config.yaml
num_hidden_layers: 11
hidden_size: 512
num_attention_heads: 8
num_key_value_heads: 8
head_dim: 64
intermediate_size: 2560
vocab_size: 26177
hidden_act: "swiglu"
norm: "rmsnorm"
norm_place: "pre"
norm_eps: 1e-05
positions: "rope"
rope_theta: 10000.0
rope_fraction: 0.5
qk_norm: false
attn_scale: 0.125
bias: "none"
tie_word_embeddings: false
parallel_block: false
init: "normal"
init_std_qkv: 0.0242
init_std_o: 0.0
init_std_up: 0.0242
init_std_down: 0.0
optimizer: "soap_variant"
learning_rate: 0.00248
lr_mult_up: 0.776
beta1: 0.95
beta2: 0.95
lr_head: 0.00735
max_grad_norm: 2.0
warmup_steps: 200
schedule: "wsd"
decay_fraction: 0.568
decay_shape: "linear"
final_lr_fraction: 0.1
batch_tokens: 262144
max_seq_len: 1024
doc_mask: true
train_tokens: 905100000
max_steps: 3453
dataset: "wikipedia_en"
Each number is 200 + 20 x the weight over its row's rms, rounded and kept within 0 to 999. Layers, rows and columns count from 0. The size before them is the row's rms in percent of the matrix's.

# down: layer 3 MLP down (transposed), 2560x512, rms 0.0775, rows 1118-1152, columns 320-383
# gate: layer 3 MLP gate, 2560x512, rms 0.0671, rows 1119-1153, columns 320-383
# up: layer 3 MLP up, 2560x512, rms 0.0666, rows 1119-1153, columns 320-383
down1118,100,200,178,189,221,207,191,221,221,223,176,236,185,182,202,212,209,194,180,170,229,221,198,202,193,217,170,195,177,214,181,224,168,170,205,202,197,199,185,230,213,213,185,251,196,219,175,211,191,224,223,231,201,223,203,188,246,214,211,253,174,209,205,193,197
gate1119,102,215,206,243,155,221,181,213,190,203,202,192,199,210,190,183,199,206,209,253,184,185,205,204,208,228,202,213,242,247,184,223,182,227,204,243,180,186,207,204,183,193,186,208,201,175,192,222,219,218,218,201,178,211,205,225,205,213,196,200,233,220,143,222,202
up1119,109,187,168,230,205,201,221,178,200,240,220,221,194,189,206,222,206,180,186,172,209,199,201,222,240,205,198,176,211,236,228,217,230,195,174,190,184,196,228,206,226,205,189,195,213,201,219,152,183,228,176,199,206,168,200,195,221,192,217,211,245,178,198,213,194
down1119,103,199,213,218,218,224,178,217,158,199,200,216,203,199,189,210,215,195,206,217,202,188,186,210,211,234,196,190,242,193,222,220,234,202,215,197,175,189,218,189,193,209,222,186,241,207,190,224,212,231,172,171,181,202,190,160,227,198,152,211,198,179,201,206,215
gate1120,106,207,234,195,179,185,205,203,220,177,254,214,207,212,199,197,190,210,197,183,234,194,219,210,200,202,173,189,204,212,192,200,208,171,197,200,195,227,192,200,213,205,181,193,237,221,194,222,162,209,220,182,217,212,201,214,204,245,222,206,173,160,177,245,184
up1120,101,235,177,205,234,195,190,185,230,176,209,216,212,190,236,203,194,211,178,206,218,224,220,231,188,195,209,201,226,204,177,194,198,227,206,198,210,170,154,194,207,173,160,200,225,218,205,247,192,232,222,173,185,200,184,211,199,228,170,232,189,216,201,179,175
down1120,107,202,199,190,195,183,203,219,239,196,190,180,227,181,208,222,204,201,215,186,180,212,216,220,181,192,214,215,198,194,186,157,164,222,212,208,238,164,200,200,164,157,212,197,195,208,184,209,202,226,203,214,170,208,204,199,204,187,195,227,229,217,214,183,208
gate1121,098,233,187,202,203,156,210,220,192,225,174,183,189,182,206,180,202,204,212,203,161,186,208,213,160,201,179,240,210,212,182,168,230,198,211,190,200,179,207,182,231,185,175,225,249,216,182,208,195,175,197,197,178,217,229,207,169,192,225,191,219,185,211,188,199
up1121,103,213,192,219,209,171,181,206,177,211,179,241,202,166,192,218,191,184,188,191,201,208,188,211,190,211,224,179,175,197,163,190,211,182,205,186,231,183,223,194,183,206,202,200,231,210,222,178,192,224,208,177,195,178,187,181,203,194,199,209,204,230,198,219,215
down1121,102,181,211,181,207,191,212,232,220,226,213,216,192,184,196,207,215,230,218,221,211,218,205,222,196,170,165,187,242,175,224,181,189,199,189,189,225,188,200,217,203,239,201,200,180,197,168,220,228,216,221,205,216,128,171,187,201,209,210,205,218,199,169,206,198
gate1122,098,191,226,211,196,215,184,174,209,221,198,195,197,219,201,187,203,144,187,217,231,204,197,165,235,245,219,219,196,191,206,188,203,187,226,147,211,230,198,214,202,194,174,183,214,204,174,176,186,196,216,188,182,210,211,224,192,226,216,217,169,194,211,165,192
up1122,101,202,185,191,198,177,183,219,183,188,196,222,198,185,167,201,240,222,176,202,217,218,212,212,192,194,186,196,201,206,242,175,187,189,175,192,221,164,241,201,205,225,210,184,187,216,173,178,223,186,222,187,220,199,185,208,181,184,213,190,207,210,195,239,175
down1122,103,207,206,219,224,195,175,252,184,214,211,212,181,240,227,192,217,168,207,215,205,204,181,202,151,195,182,211,177,163,208,203,207,212,194,187,205,179,242,209,230,236,192,186,222,234,220,193,211,231,263,229,222,197,201,187,186,165,213,173,204,188,205,242,208
gate1123,093,195,213,223,233,194,231,187,197,211,180,192,179,241,205,189,212,174,195,210,208,187,219,206,208,230,215,199,197,198,248,166,185,194,218,192,170,186,206,250,200,189,217,196,188,214,179,190,182,178,217,238,200,182,206,199,237,187,231,192,214,202,225,192,242
up1123,097,212,201,211,193,174,180,196,177,187,222,200,213,217,220,180,189,198,198,172,169,160,192,191,215,217,233,215,194,219,174,204,231,186,229,210,217,185,185,185,196,196,227,191,161,202,210,194,198,231,204,170,208,202,220,162,195,209,158,225,209,218,240,162,159
down1123,097,205,164,212,201,230,197,208,184,191,214,211,223,201,200,166,214,211,157,157,195,196,223,230,235,241,183,224,219,214,210,247,192,187,192,210,208,170,225,237,197,170,216,199,170,192,209,206,185,222,211,178,192,202,209,198,217,231,178,209,210,203,230,210,206
gate1124,100,200,163,193,188,184,190,210,184,220,194,168,189,213,190,233,241,224,226,209,225,209,215,187,183,205,203,197,210,220,200,171,174,185,188,247,205,156,195,238,231,234,186,220,164,193,220,198,207,200,214,201,211,213,201,228,200,214,213,211,216,200,161,214,182
up1124,098,215,234,205,179,174,201,176,227,198,182,175,176,200,202,212,237,195,215,203,174,223,189,207,212,217,196,205,171,175,215,199,216,234,191,177,207,241,200,228,207,211,190,176,198,204,203,225,202,196,173,173,195,199,221,173,199,203,162,189,206,186,218,227,206
down1124,102,195,176,179,214,210,208,209,202,201,211,211,215,212,183,203,219,180,224,196,240,204,188,191,189,234,190,184,234,208,190,163,190,189,189,213,209,227,201,203,181,198,180,218,175,161,204,218,174,200,227,214,208,225,217,179,209,188,193,172,239,200,202,224,216
gate1125,105,179,190,204,218,189,185,167,185,229,193,194,177,205,171,209,189,218,230,223,199,224,221,166,201,220,174,193,195,195,174,235,189,189,207,188,168,188,178,165,188,228,192,215,178,213,207,238,211,214,193,221,189,197,226,234,169,202,179,221,205,147,201,209,215
up1125,102,188,192,167,176,197,195,230,197,222,217,200,189,185,189,201,259,190,218,214,192,200,213,193,170,239,209,192,222,222,197,191,238,237,197,201,210,192,206,171,233,150,210,212,216,199,209,199,221,159,192,216,207,189,207,176,174,178,203,221,206,175,195,203,204
down1125,103,223,179,206,208,192,194,182,202,194,206,190,164,194,246,205,209,213,194,155,216,212,223,197,206,182,196,204,215,192,226,198,196,222,140,232,184,212,182,212,194,206,190,187,176,197,189,205,230,234,212,197,207,185,178,201,180,216,199,223,213,198,230,194,183
gate1126,097,253,155,181,192,216,188,205,233,209,187,219,191,186,175,172,185,195,194,165,222,179,194,203,182,199,220,216,220,215,179,188,216,180,209,216,176,224,230,214,218,226,196,192,193,199,171,161,200,223,205,206,164,206,225,192,196,200,177,184,199,226,215,164,201
up1126,096,181,171,196,178,209,148,158,206,206,188,189,225,165,241,210,210,175,210,225,179,210,195,177,212,166,215,200,215,188,238,218,197,194,176,179,196,241,208,187,183,156,203,179,187,186,201,184,230,207,220,217,252,194,220,213,214,223,258,184,199,189,184,222,197
down1126,097,203,212,186,224,177,198,204,205,231,200,209,224,189,195,197,211,217,201,212,195,221,225,210,186,179,215,222,194,220,213,195,196,233,202,207,190,207,200,215,167,173,218,200,203,190,213,197,180,209,206,176,199,186,186,216,192,208,192,199,185,183,203,192,197
gate1127,104,235,185,217,218,205,189,193,192,213,203,220,190,167,210,174,195,206,201,187,221,192,221,202,207,190,200,169,239,212,184,201,192,202,194,194,209,203,209,209,203,219,170,205,197,204,239,224,241,206,213,208,190,158,211,190,225,220,208,176,182,177,194,207,201
up1127,099,191,215,210,194,203,224,234,203,210,216,215,172,225,175,238,197,202,200,192,183,203,190,205,199,212,198,154,231,196,211,218,185,230,210,215,195,217,194,179,219,212,211,205,205,174,201,197,216,215,173,230,175,204,179,175,211,196,219,183,216,212,199,183,207
down1127,103,197,204,176,184,208,213,185,213,230,189,188,213,194,154,186,195,215,209,210,238,210,184,224,227,162,187,181,208,213,185,177,238,213,195,182,198,199,173,173,188,180,175,185,185,187,225,243,203,205,181,217,212,191,200,191,213,215,240,218,183,203,255,185,173
gate1128,105,197,224,191,220,206,201,230,224,231,199,201,206,201,181,201,194,214,179,212,156,201,179,206,217,174,238,208,201,219,207,212,206,206,212,244,194,181,185,218,215,161,184,240,182,184,165,182,195,227,163,216,199,166,211,204,199,183,231,211,184,163,208,195,201
up1128,107,214,215,172,199,210,199,202,180,227,207,223,221,192,228,179,205,172,179,201,196,216,186,212,222,180,225,204,209,193,237,217,222,203,165,199,199,175,205,220,188,163,185,199,215,171,192,202,235,188,204,217,214,178,198,171,179,203,183,188,222,193,193,212,216
down1128,109,207,234,201,197,186,222,204,215,206,195,203,198,193,193,182,167,176,207,205,201,190,191,217,205,163,236,197,190,172,205,206,202,190,211,197,218,201,200,207,196,209,190,190,187,208,222,207,198,204,188,199,228,166,192,173,178,225,217,219,193,136,208,225,196
gate1129,097,204,212,199,186,197,229,196,172,188,202,214,249,189,204,212,189,202,223,192,204,190,170,229,176,169,222,211,224,197,206,214,224,201,205,214,194,190,170,189,183,203,225,200,222,173,221,201,196,207,191,176,193,195,209,200,186,211,227,199,231,226,201,224,200
up1129,103,205,179,179,215,194,203,209,181,152,188,222,189,213,200,202,216,151,188,181,217,219,196,227,199,190,220,230,171,197,198,213,198,214,195,191,196,189,168,168,207,190,213,211,200,173,203,194,191,172,192,179,186,200,175,194,208,228,188,196,208,159,192,238,217
down1129,101,188,206,162,168,202,163,178,193,187,201,194,222,208,204,249,195,190,189,194,197,212,204,225,196,218,186,216,222,202,165,213,226,218,222,192,180,173,199,139,220,186,210,180,222,208,211,205,215,208,206,193,193,223,186,187,198,197,183,188,179,162,218,216,215
gate1130,103,176,187,182,203,165,206,229,194,189,198,222,201,199,218,234,191,197,209,215,190,187,196,167,210,182,206,176,195,223,235,197,233,207,212,204,219,228,210,207,206,233,222,215,237,179,214,213,170,175,220,246,192,188,191,169,203,206,207,250,220,215,182,180,222
up1130,104,165,195,213,201,205,194,189,206,185,213,212,200,177,192,184,207,225,223,176,231,233,162,183,164,211,201,206,211,179,176,185,201,207,209,198,189,210,219,199,214,177,193,201,212,187,209,244,198,210,161,199,225,225,219,243,217,233,191,141,190,192,206,223,183
down1130,104,223,242,192,199,202,222,191,185,214,170,195,225,210,210,228,170,209,188,222,203,222,183,203,177,180,204,190,198,205,214,219,204,204,201,238,221,186,195,169,195,187,181,249,191,167,211,222,183,213,209,169,197,215,209,176,199,188,229,209,178,217,244,182,215
gate1131,105,204,234,188,184,188,175,185,200,197,213,228,227,233,210,172,187,199,205,185,196,194,194,212,222,191,219,228,213,195,191,224,200,239,180,183,189,205,228,195,207,199,155,186,175,215,199,233,208,225,205,203,173,188,202,234,222,218,202,171,198,210,211,202,158
up1131,100,243,160,200,201,243,192,211,208,223,196,190,184,194,203,174,211,209,213,198,239,184,194,185,196,183,184,215,213,225,182,198,192,197,213,176,208,212,191,223,178,157,206,217,175,196,185,203,204,221,214,210,185,187,184,204,185,191,193,199,216,172,170,194,177
down1131,105,187,223,184,180,238,237,196,171,200,226,244,215,195,195,211,239,199,178,195,225,212,186,149,203,205,186,191,196,209,210,216,224,178,202,216,185,234,175,198,221,190,177,217,174,165,187,187,175,203,191,200,193,200,203,206,224,203,210,138,197,195,212,164,185
gate1132,103,197,204,202,217,216,183,203,220,232,203,212,199,204,181,208,222,206,218,182,170,231,192,181,190,173,179,182,215,226,196,215,176,214,172,217,207,184,167,196,212,215,205,213,193,215,199,190,152,204,204,193,190,199,194,224,208,181,205,183,206,181,150,218,211
up1132,101,217,204,206,189,228,225,206,174,199,207,185,219,178,207,212,189,202,194,204,205,236,160,193,231,184,172,155,190,223,205,202,198,146,230,192,169,223,175,182,218,162,177,186,184,194,186,234,214,199,178,194,203,201,203,208,213,220,186,195,208,192,205,190,179
down1132,105,211,211,192,227,217,185,191,189,215,220,240,167,200,215,194,228,171,189,168,188,192,191,180,206,189,186,199,194,199,183,186,204,199,163,204,183,173,204,203,228,192,202,198,204,196,194,192,180,180,190,210,214,182,176,216,210,206,227,203,210,228,206,185,198
gate1133,100,244,176,214,198,194,165,198,195,226,174,200,222,217,218,231,168,211,194,188,195,211,171,166,200,197,208,212,213,169,209,224,206,219,218,235,187,220,186,182,155,182,175,172,223,203,182,218,234,210,255,203,208,207,199,204,178,214,205,186,189,226,183,200,163
up1133,104,168,234,205,165,211,220,214,164,182,239,190,231,187,217,183,219,213,185,216,198,183,208,262,247,217,182,190,232,188,197,205,216,231,228,207,196,240,189,194,214,196,207,206,224,188,189,194,197,198,233,222,189,203,193,170,203,230,205,215,215,221,199,185,216
down1133,100,157,194,201,182,226,243,183,184,202,241,192,233,199,224,204,207,207,182,222,185,218,211,212,207,234,171,174,205,220,217,206,189,180,179,181,209,186,207,182,192,194,195,186,203,164,180,196,195,209,224,183,206,212,211,188,198,224,174,195,233,170,211,167,208
gate1134,097,161,164,174,200,191,217,242,192,184,195,221,196,251,219,191,184,195,204,228,192,165,201,196,152,237,240,220,226,186,228,223,190,222,194,187,212,191,196,188,201,220,186,208,206,185,193,234,206,201,204,238,193,212,196,209,217,156,214,206,224,212,210,194,170
up1134,100,213,192,196,207,208,206,209,220,171,144,219,164,186,207,192,198,199,213,206,163,216,187,201,169,204,204,213,209,206,234,204,171,162,184,189,168,193,200,188,226,208,171,204,189,224,193,240,194,221,191,256,172,226,171,206,207,198,197,180,190,206,162,189,191
down1134,103,204,173,215,197,193,209,173,202,196,165,220,210,208,199,180,221,195,211,228,183,202,198,199,177,190,202,195,189,226,236,199,192,191,203,203,175,207,195,188,217,235,185,194,199,214,218,234,199,237,189,195,219,222,187,216,233,201,199,194,214,201,193,204,219
gate1135,106,183,184,221,213,197,206,208,221,178,185,203,214,198,226,198,189,213,205,186,194,203,176,202,213,196,222,178,184,192,226,187,182,195,211,202,168,206,145,204,203,225,181,220,181,217,172,212,173,226,234,211,191,191,199,197,197,194,170,192,215,216,204,229,187
up1135,104,230,186,192,182,209,179,188,222,185,189,210,222,211,174,208,200,222,208,176,213,155,182,204,214,164,227,231,205,201,179,186,205,174,216,237,187,219,201,196,198,154,157,205,165,215,209,201,189,214,212,242,200,180,213,217,156,218,213,180,206,189,231,209,247
down1135,106,204,196,200,202,211,200,152,221,190,159,187,186,182,214,223,205,204,182,187,199,223,180,182,195,182,219,174,212,206,198,201,161,235,210,182,199,231,185,206,225,165,200,200,185,220,176,182,230,207,195,195,230,233,193,201,198,199,172,201,182,184,166,195,194
gate1136,096,229,190,158,231,195,221,179,176,229,183,214,201,208,203,213,193,228,188,196,179,252,202,186,249,220,202,192,203,199,198,193,175,223,167,216,212,183,215,185,223,215,248,210,215,226,216,178,213,215,176,235,243,194,209,207,198,235,233,224,230,188,196,178,197
up1136,101,230,218,203,173,190,211,184,203,205,214,221,189,202,176,207,156,233,214,215,208,170,195,202,193,212,216,209,205,181,204,186,206,201,247,191,168,201,208,187,189,186,206,216,198,191,216,176,203,193,196,200,194,188,194,230,190,235,186,221,188,215,190,180,161
down1136,101,210,191,216,173,195,201,182,213,215,241,223,216,163,182,224,190,194,205,210,244,191,185,200,202,230,236,208,192,220,213,207,212,236,235,199,222,205,196,195,237,181,181,213,180,233,200,194,217,220,202,193,165,205,187,191,194,221,191,198,206,213,205,200,168
gate1137,089,137,177,182,206,192,207,220,173,201,157,197,221,192,223,174,200,180,192,203,187,204,212,223,191,157,169,213,208,213,187,213,186,207,196,196,212,244,244,188,185,185,226,231,207,213,215,169,194,207,166,201,178,213,191,181,198,167,215,195,205,198,193,171,167
up1137,090,211,205,224,213,207,200,177,201,202,215,175,186,183,159,227,190,185,209,214,198,175,225,189,211,196,217,174,197,220,245,197,201,177,242,233,202,227,210,149,191,203,201,170,207,220,167,247,213,206,226,195,186,182,222,238,224,193,168,238,181,211,200,190,200
down1137,096,196,195,190,203,187,211,181,221,214,169,196,157,243,190,198,226,183,206,191,192,177,236,221,193,202,216,213,213,186,213,194,204,201,209,220,219,209,200,170,196,186,210,158,217,209,195,221,223,190,201,178,179,194,210,224,193,222,190,213,185,234,213,207,186
gate1138,103,231,208,180,220,209,206,223,201,214,183,191,206,225,195,214,172,202,191,205,210,189,175,210,206,206,214,228,219,161,221,199,214,206,210,182,210,214,175,194,192,216,173,180,211,158,187,190,205,182,191,187,188,225,201,211,210,197,190,185,215,198,198,207,216
up1138,105,211,224,185,228,204,191,158,210,183,206,179,183,222,199,207,211,209,218,210,218,182,190,195,209,202,190,219,187,184,203,164,210,194,201,225,184,189,212,174,201,189,194,204,191,238,200,187,187,223,197,200,175,209,207,173,191,163,187,204,177,178,215,170,220
down1138,106,194,202,188,200,174,194,203,203,211,190,194,220,194,226,200,197,194,183,212,200,168,189,190,208,186,177,197,200,208,208,196,196,186,206,205,225,157,197,193,223,205,250,200,209,210,196,189,194,219,247,225,173,161,196,202,208,174,230,182,226,195,204,217,183
gate1139,103,162,195,192,186,200,187,206,219,224,153,255,194,183,222,211,180,188,204,180,189,210,209,197,189,218,219,202,188,235,188,234,227,219,232,171,168,188,205,222,198,195,209,198,230,206,223,200,227,212,206,183,218,184,190,235,200,213,213,211,175,214,209,169,173
up1139,099,186,205,209,197,165,187,205,206,186,183,201,191,200,222,187,198,204,201,199,174,167,227,170,197,195,219,194,217,190,207,213,206,182,205,209,251,191,220,212,206,230,219,200,179,206,219,217,220,225,189,207,176,201,179,223,179,209,220,192,197,197,213,223,182
down1139,102,188,186,171,226,201,179,221,196,218,209,193,199,175,208,182,180,175,205,227,205,175,192,203,195,184,209,202,202,182,196,188,192,225,200,203,222,204,170,192,198,165,168,191,148,216,180,194,218,225,218,190,168,210,235,195,217,201,205,199,221,210,175,187,199
gate1140,100,203,187,210,207,225,202,184,154,186,183,183,200,194,194,201,210,226,195,229,222,231,238,172,195,177,196,179,198,209,215,207,169,204,180,174,202,226,230,202,218,179,202,201,202,211,213,168,211,193,172,232,212,200,208,223,183,218,193,217,230,191,190,197,209
up1140,097,202,182,180,204,199,176,223,187,226,182,201,184,211,228,220,211,213,191,186,257,164,177,210,227,190,177,246,157,216,204,194,196,194,179,204,167,212,206,215,186,189,203,193,222,194,244,169,215,194,189,213,208,250,195,217,183,169,223,186,193,196,192,218,179
down1140,096,197,208,202,189,185,200,198,158,217,194,212,241,197,212,199,158,238,207,210,203,203,186,195,174,189,185,188,211,224,208,219,194,200,197,188,197,208,227,185,189,182,188,193,227,212,208,211,166,200,234,193,214,156,225,238,214,208,223,182,201,172,209,182,193
gate1141,098,184,188,183,217,200,215,220,218,228,194,224,206,224,182,185,154,179,215,216,214,197,229,176,199,204,217,197,222,217,181,226,138,206,192,213,181,200,194,210,200,165,185,213,196,206,193,192,211,200,208,201,199,216,208,176,184,165,255,218,209,244,221,183,177
up1141,096,178,195,220,206,174,185,200,202,221,226,166,182,215,205,208,228,191,215,183,192,241,217,190,199,210,221,196,210,190,206,237,228,161,190,188,226,170,176,185,186,244,197,183,205,178,189,185,180,201,200,172,222,207,205,225,176,210,188,191,179,217,208,196,194
down1141,098,214,163,226,198,211,204,178,220,171,204,180,204,157,190,210,206,191,209,211,191,198,185,200,185,196,213,187,179,199,192,172,239,215,199,203,210,226,234,208,193,216,198,216,206,167,202,208,172,224,218,178,206,201,200,219,176,226,193,205,190,201,203,197,187
gate1142,098,212,188,208,161,207,234,219,218,192,220,211,203,185,219,175,190,232,206,187,182,185,208,211,217,170,215,209,172,191,219,221,192,216,169,216,214,176,188,207,202,212,149,189,168,137,192,214,191,199,162,193,218,227,203,199,192,172,187,192,198,167,173,230,204
up1142,099,225,181,209,205,227,187,213,205,206,217,191,201,224,198,203,183,249,209,206,197,213,201,219,201,190,183,216,193,194,203,209,144,200,214,212,204,211,198,169,200,161,145,205,201,196,205,210,202,178,211,154,196,172,214,229,181,237,228,227,188,212,191,215,164
down1142,102,197,212,212,180,243,245,197,194,207,186,198,215,195,236,165,191,238,202,189,201,205,177,225,207,165,198,158,177,192,224,201,236,198,195,207,218,180,196,232,222,198,181,207,200,192,195,203,170,205,189,203,230,216,181,222,191,213,186,194,181,227,198,199,209
gate1143,100,226,194,247,191,213,251,222,222,150,183,222,215,221,201,173,195,236,193,199,219,207,199,194,187,239,181,219,186,214,202,215,204,167,207,209,166,180,202,179,180,166,206,183,214,210,201,186,192,231,203,220,167,176,219,207,192,178,214,196,177,221,163,205,225
up1143,101,205,201,206,220,232,177,185,177,218,233,215,202,232,207,238,155,157,201,209,234,179,207,180,154,224,208,206,212,215,201,188,212,205,187,194,164,208,187,212,215,206,200,204,165,186,227,201,224,185,200,220,183,175,203,176,193,207,190,186,232,177,221,203,240
down1143,100,220,193,204,211,207,195,219,192,191,232,193,188,203,185,184,220,217,199,217,219,169,201,181,177,226,200,184,206,218,209,195,212,196,196,213,146,224,204,180,198,209,152,185,213,240,226,239,188,192,223,191,183,193,200,165,183,189,218,210,209,173,226,179,233
gate1144,093,187,186,188,216,191,183,162,190,192,180,182,249,222,180,192,211,174,225,194,175,238,159,225,188,188,205,209,208,191,157,203,222,195,209,187,220,225,217,191,204,218,194,206,182,201,193,205,197,210,168,222,181,191,231,174,236,168,177,204,247,172,230,197,223
up1144,097,204,239,188,193,223,214,230,168,242,215,203,185,201,215,220,198,184,215,190,191,188,191,208,207,179,215,219,187,216,196,225,220,235,188,244,214,193,191,207,190,184,170,196,209,200,213,181,198,210,199,211,169,209,215,198,193,184,187,181,159,206,176,264,207
down1144,099,187,206,213,188,197,225,229,168,181,186,212,187,184,187,191,191,189,214,215,156,174,180,197,179,196,217,200,185,213,160,198,191,204,209,204,199,219,207,216,186,180,205,230,192,206,191,194,198,208,199,190,208,207,190,177,161,167,211,208,150,192,210,215,199
gate1145,099,218,177,201,174,191,210,189,219,194,215,193,208,165,213,194,237,235,202,149,179,201,226,187,176,191,199,228,173,221,219,201,210,193,196,234,200,234,195,192,194,159,189,203,221,169,179,212,202,213,175,220,206,207,234,202,176,204,178,178,177,234,168,225,250
up1145,106,214,199,228,211,202,229,186,221,197,190,206,226,179,181,204,200,200,188,189,181,222,195,213,195,188,189,215,196,172,208,223,241,202,180,203,179,194,209,172,227,212,205,195,172,224,207,184,226,226,146,205,232,202,199,227,220,200,168,190,189,191,215,212,227
down1145,105,203,211,227,201,204,203,207,175,200,241,170,186,197,190,200,163,186,180,229,190,206,199,196,202,174,184,200,232,188,187,193,185,222,178,182,197,211,181,195,226,202,199,255,181,208,212,242,228,204,186,243,213,189,187,176,213,186,189,203,191,198,219,205,204
gate1146,101,176,194,198,229,197,174,182,214,191,202,199,171,203,203,233,204,193,173,215,226,214,181,189,203,204,197,207,212,183,222,197,218,262,215,211,201,209,228,202,209,193,217,196,210,213,198,214,213,203,201,183,220,185,207,250,215,221,200,199,192,185,179,225,221
up1146,100,217,216,217,205,221,179,165,205,201,193,228,171,205,182,226,169,175,184,201,211,163,215,190,180,189,168,182,201,201,200,192,224,224,225,228,176,197,211,220,191,206,205,221,178,199,160,240,220,201,183,151,209,215,193,203,219,199,195,200,188,193,176,202,177
down1146,094,205,214,199,246,168,191,197,195,181,183,246,189,176,183,198,212,207,200,225,199,229,195,203,207,190,196,218,199,188,196,206,185,217,231,204,181,201,196,194,210,218,211,187,208,198,228,202,234,213,225,169,240,215,185,237,202,226,178,185,209,194,166,207,194
gate1147,099,181,200,202,244,164,218,178,201,206,206,175,199,193,178,208,230,175,192,210,202,182,187,186,187,194,183,190,212,195,204,198,246,181,193,184,186,243,159,200,186,204,192,218,180,185,174,208,181,202,201,200,247,215,201,190,234,211,174,177,183,207,175,207,193
up1147,096,224,224,214,190,196,165,212,182,177,186,201,173,212,181,223,206,203,163,213,172,179,209,237,190,187,209,221,182,202,193,207,211,210,199,207,203,168,226,196,198,248,205,183,177,201,181,187,212,224,200,209,204,228,153,163,151,188,204,208,187,184,155,199,231
down1147,096,207,209,203,191,191,184,244,184,181,203,204,215,195,208,213,172,205,203,196,177,194,214,201,172,222,195,235,209,197,196,215,212,196,204,180,239,179,217,193,206,200,210,211,211,198,168,186,197,180,198,190,165,220,216,213,175,226,178,221,192,200,203,200,216
gate1148,103,187,207,216,196,251,184,170,210,213,187,247,230,182,184,181,194,200,218,219,153,241,180,221,195,215,201,181,226,147,189,197,218,194,178,173,176,172,208,199,214,185,201,187,207,194,164,166,215,199,198,247,209,175,200,198,219,198,199,207,204,219,180,181,197
up1148,101,180,203,206,220,178,157,194,198,217,163,198,205,212,188,180,187,188,169,200,190,210,179,226,205,223,229,198,201,184,176,203,236,219,188,208,205,221,255,245,172,189,217,185,218,176,204,263,220,175,197,223,229,199,209,193,235,193,184,237,205,232,189,221,190
down1148,102,210,193,196,208,224,210,180,207,189,199,202,188,189,208,188,206,205,200,216,214,210,187,183,186,204,173,177,217,162,204,180,195,180,170,194,209,150,193,204,185,212,193,190,182,168,202,174,189,196,234,210,203,185,226,185,203,162,235,216,196,219,227,185,171
gate1149,103,197,207,206,228,185,170,253,203,217,175,209,241,188,197,226,199,204,185,174,211,205,179,178,198,197,198,203,202,195,157,203,210,219,171,223,222,161,204,157,191,153,201,197,208,220,190,204,181,208,188,179,224,218,198,225,173,215,226,210,210,219,198,200,223
up1149,095,212,225,187,179,184,209,171,203,205,173,197,215,226,204,184,226,207,216,195,274,204,247,176,224,213,197,196,210,204,184,187,193,191,164,239,214,210,199,208,203,165,182,211,232,207,219,212,200,197,217,208,221,190,228,186,230,166,199,216,198,149,217,202,183
down1149,097,184,208,225,213,189,193,178,219,168,215,178,237,174,163,202,205,186,219,178,174,199,206,172,182,215,206,199,201,223,181,221,187,203,161,202,220,164,195,189,202,195,173,172,194,213,225,170,175,209,179,187,205,169,219,279,225,223,204,181,201,196,172,222,199
gate1150,100,179,215,192,205,183,201,213,186,179,206,186,211,189,193,211,189,198,207,203,201,207,211,196,227,208,229,187,195,185,197,196,204,219,180,196,191,226,186,196,234,245,163,193,224,179,203,233,225,192,216,210,169,192,184,179,210,180,209,189,204,205,215,169,210
up1150,102,211,199,189,212,217,210,203,198,180,180,172,224,209,180,177,219,185,209,231,225,236,215,238,203,189,218,206,212,206,180,177,203,247,235,200,193,228,186,217,210,192,198,200,174,196,209,224,178,205,222,213,221,189,180,222,204,214,184,191,205,226,189,225,197
down1150,102,213,196,199,210,198,229,207,182,137,194,174,223,220,184,205,193,233,171,220,188,205,238,199,207,212,204,196,192,172,192,165,195,180,184,169,177,207,204,198,184,237,186,177,165,236,240,219,213,181,230,220,204,209,169,199,224,171,193,233,217,221,209,182,198
gate1151,105,227,149,192,200,174,213,205,192,220,218,201,219,195,209,166,175,201,185,217,187,215,180,198,200,226,200,199,235,194,184,211,180,217,201,206,209,184,191,220,238,166,209,213,216,192,190,213,180,179,191,184,180,202,214,210,232,176,188,199,202,196,208,166,181
up1151,107,192,218,239,193,198,190,204,161,183,215,174,184,210,166,172,186,204,205,170,241,206,200,210,206,180,209,176,211,224,203,199,191,166,205,193,227,206,192,211,179,202,184,213,184,184,197,230,190,161,221,218,200,198,215,173,208,213,213,185,202,181,203,215,190
down1151,102,215,200,206,198,182,204,201,204,180,186,186,215,198,224,207,235,213,187,204,234,192,218,207,209,179,187,209,206,182,178,210,214,177,185,215,220,214,183,206,177,183,199,198,184,207,197,244,213,220,195,205,220,186,174,178,198,208,225,198,215,189,188,210,214
gate1152,099,214,160,181,205,195,191,164,183,166,204,186,196,239,171,197,203,209,199,179,190,185,179,191,194,167,207,202,197,181,232,222,198,181,193,202,195,173,166,151,206,183,183,184,227,185,167,180,161,192,195,183,185,195,191,225,160,209,195,189,180,183,188,205,201
up1152,102,190,193,181,185,209,184,213,166,231,217,194,209,237,199,169,187,198,183,180,217,196,245,196,203,184,223,166,210,210,167,207,208,195,223,193,197,199,187,195,183,210,167,167,219,238,202,155,207,170,187,189,185,206,223,222,202,210,210,187,210,195,213,225,196
down1152,101,194,199,188,215,209,201,213,209,182,198,201,213,241,200,209,192,221,208,192,239,212,224,215,221,222,227,201,200,247,248,224,229,193,192,233,233,190,197,180,180,196,185,180,210,171,229,175,213,206,206,143,211,183,187,221,193,185,191,180,221,213,192,178,213
gate1153,106,194,185,175,206,199,195,221,201,199,191,178,225,245,205,260,159,225,212,177,198,174,221,222,183,166,207,217,195,184,199,180,200,196,200,211,201,205,195,211,226,219,221,219,205,163,205,188,200,181,219,197,202,223,190,200,157,200,197,184,192,223,215,259,190
up1153,100,177,221,197,170,208,180,195,211,207,199,219,243,203,227,229,191,180,168,184,225,221,189,199,195,199,176,226,163,190,222,178,195,183,175,186,198,182,182,196,206,193,165,207,200,191,207,181,211,191,210,202,182,191,178,204,175,196,197,158,198,202,166,254,214